{"d_model": 576, "vocab_size": 8192, "norm": "rmsnorm", "rope_base": 10000.0, "rope_fraction": 1.0, "attn_scale": 0.125, "parallel_block": false, "init": "trunc", "init_std_down": 0.0139, "optimizer": "adamw", "beta2": 0.98, "schedule": "wsd", "final_lr_fraction": 0.0, "steps": 7278}
Each number is 500 + 50 x the weight over the matrix's rms, rounded and kept within 0 to 999. Layers, rows and columns count from 0. Numbers have three digits each.

# up: layer 6 MLP up, 1728x576, rms 0.0396, rows 199-224, columns 288-335
# down: layer 6 MLP down (transposed), 1728x576, rms 0.0357, rows 199-224, columns 288-335
up199:485484495506553588424613466566457584436462473421475373568483538458524615392517510580517496583513526491511470543602465580524567468512491463553537
down199:564569563564469501529428459428483380528561451502506536525444530512565509574528410518493523412570470525543513516443576505534462530558488512509448
up200:436546499405459630467566466422598536531494487492514516464515536434481525442396505520431456453517458462492535478524479510511514526495498489508375
down200:578574538467565584493595444539528533441528495525535483507498469490505575495610527434499485519552429597534565522494545558443525489543441473469546
up201:603455531456508448530508458478507572512495587506464510484442522545515503506440547517511490447419491466543484545568573484489504577520418488531497
down201:470570474456400517485532609389499558408454451560442548542509547536457527388455485484564571478488431558411466576495442466501476426606538453506462
up202:505488506416538448450542453501432520529467425501460506423537552593420597565497454454479502557585556466528548491480416481480449458443507437472448
down202:442387466525415516518450612480505422518492597391525535582517552461500448511491535503478470487501453596477461505589514549576617537569477492564517
up203:470471539481500497541530486452504521588513368469488564448354452442521518458470552527543547458519529570463546453425464468474502468593439455587431
down203:572540479511523461540537398625410535511474542498375514513469510479453511511479595553383413456481507438437512576553571439469501507474515479442531
up204:435474461527534541467506509379445446504512456461552549493422420541386595536505561493544489467481645477475527467493488483568500543520477491493517
down204:536494501580514500495511488541539554616544484480429503449552422460519559405494468466468514541549397459502493435485466507440450481420514462561502
up205:517402425482451539412549478529531585553402533456504467396411507437476503500513456532433454538540478521462488462471441639547470535456520439469550
down205:510520581484591403500451505460499478576455448560474545449572484456520422492413515503575510471400587495498570521415389410450514428482591525477518
up206:463486508483541537554401469533481478457499459474509531556496494597488515495476421467522488509489446408534530469470475529526586461521510454480569
down206:559498575552535456519578548507628543459530453444473473507490507428474522544459476540486397463592376509474453535507505492547487529520500564610520
up207:531521488492596575533488518542519481464454433484510518540455457520484463502474494512509436526559510468461537439447468525508567500468420533483564
down207:593430561545491494488522538552497427510525426507561525560571513454527550458504456455395400559487592472535481497381501539531558492399519448558536
up208:482488451468483584478538493458508569542540420458528596523403496496441595482512625504500532491533476529529520601472423445393518509528538454514475
down208:476545613559487469517400439433501426502410491460575501460519594482546401532550531478510531487597532554475579389516586519654478503369437458411452
up209:473449459479448537476480509501571488534537469467561537535467523647445467541448508530515536458460421413496430369560563444543525401551479486531502
down209:481582503597534546440500598502543499455486593497505372448509509485533487566437509520576523568589408490468563519488438545467600470516486509501477
up210:485502465376551482486564512435453474567448546496476532512449454459450510455463567554410548470442481507490441568444550472449504524473456453521539
down210:558486651478507571495496550565517568494498502492586523476519541438497471547456602463538509514511505518507529468462501555539562531518632563531423
up211:521570532541581568570445576402582453470526386443493536465464528438500553425569508494479491519499465464488519541406435525540511406546490510582457
down211:431560568476494486512549516618518499471499502520411520593416491538529414553473503445594494459598530474530441412537512540594499539456489561525626
up212:529547531554457515472546442530489498553503520466509424478507481494488434581432512528491491489494454482451581545430442512545550566561464523523526
down212:475508477546515445459491544623591515514518509532512490530463445456449469478471526565432506567431532512504534509456472504422503512448441530564484
up213:548551501545508563585513553475482532499454447441549522563548377491450525509470543524444433533496476534533582470504553527500502573442384452509473
down213:500480523485480496497463521514436512532553445515515501483525509500462442525520570518504487445444537490553452543516527452505455490534552547531531
up214:471557437506536562520599546517564502474450565473544547434413489519539489442500523541497483493513414394512428422486440545645666501491483487464509
down214:553536457563481475459508508456456470481409513530466528475447540451502406471486482516513371515498518434455549423495416582453549407554496476595521
up215:519613542508482470574526560450490519474488594535425487467448532523429553501431497558452449480475522409398374536428487485505514428509469458507369
down215:522448453385509538384483429487513466545493421535510514531575469444528489416446502512507491575494529532537544489540579493452526460511523549496537
up216:459585483442518525438406491456552530507488492465556507512561498459572433515471458485452540462518512453562507565503413401570472532478480585469517
down216:536446488589474537495512473409450446542480534597509537479469529523447489469483488522484428476420540633531541452443535683396505515437506469616432
up217:451416600585562505469535578414502463516605403448490538497450510471427605529483568511530507581568547450482488526489564596511500489469379538449523
down217:534483534527555411492529484562516483579470568469502626542472551511503409449580590515514442635607546481474518391512510511575593562500540420609480
up218:571524503529487452536477463499515503547606467510568624503462505465432512522474552569545509470598471436527473481499510505451572514585503412600461
down218:518457455543577453426541521486529511480546471604513491465514512536364560459442542540391483505536427484477450495537479537511510454469540458459467
up219:482502576436530561514491498570485464509453481534416531539501476474396514438461529413522518504568457498453558610455486552527504445505474533587535
down219:537475453468554463534576504513521543491505533491529578503448496569542465549490523541460474536460559484546464431515477513500588464577483452447552
up220:522534565547508520530532387511468453496499416505455533553480567423414513464544338390499487455472495539565443424450576503518406526549419484449506
down220:388494395540436447485506533509571511486486562442446547495412404545556471472565489496454481450503519564419499493520499564455529482450496519474449
up221:520422466561559477471514493487560522496570480397477431453494597463521545492492523499478508473439582454409509455449463529463531434444546568508477
down221:474487506442399506579427558541478490491525486487491526484527482542618497559478463575496503538568462542524515495519444468439571475563475523471608
up222:467533552466548535446570464510501497404416499464598550492423558438510597434404654538469487481487511480510524539521633562614585495524443506612560
down222:506473526566524478466592493486490547492452517674548482561348545523513516501519491480605475460509517511438506487471589468515584553463493532489469
up223:505487492520545494535437545503479477440497507498451514492466496460470572626452533541498456483551507477522436485523497479502506568527504526477493
down223:389486494410505541441514417562500554516513443448538513464574568419552494506539406457512495509552486528551492498465512575495556483462443564465504
up224:564554463378600562557550571577535526506476597552581473449469536478553604488526566531445489393565429437582518525580412481536471573496473460581575
down224:491510541547541457477550470504567522499430504531453528553420466529508506482595551547506509517560490518467468464536413515515500483427537519550498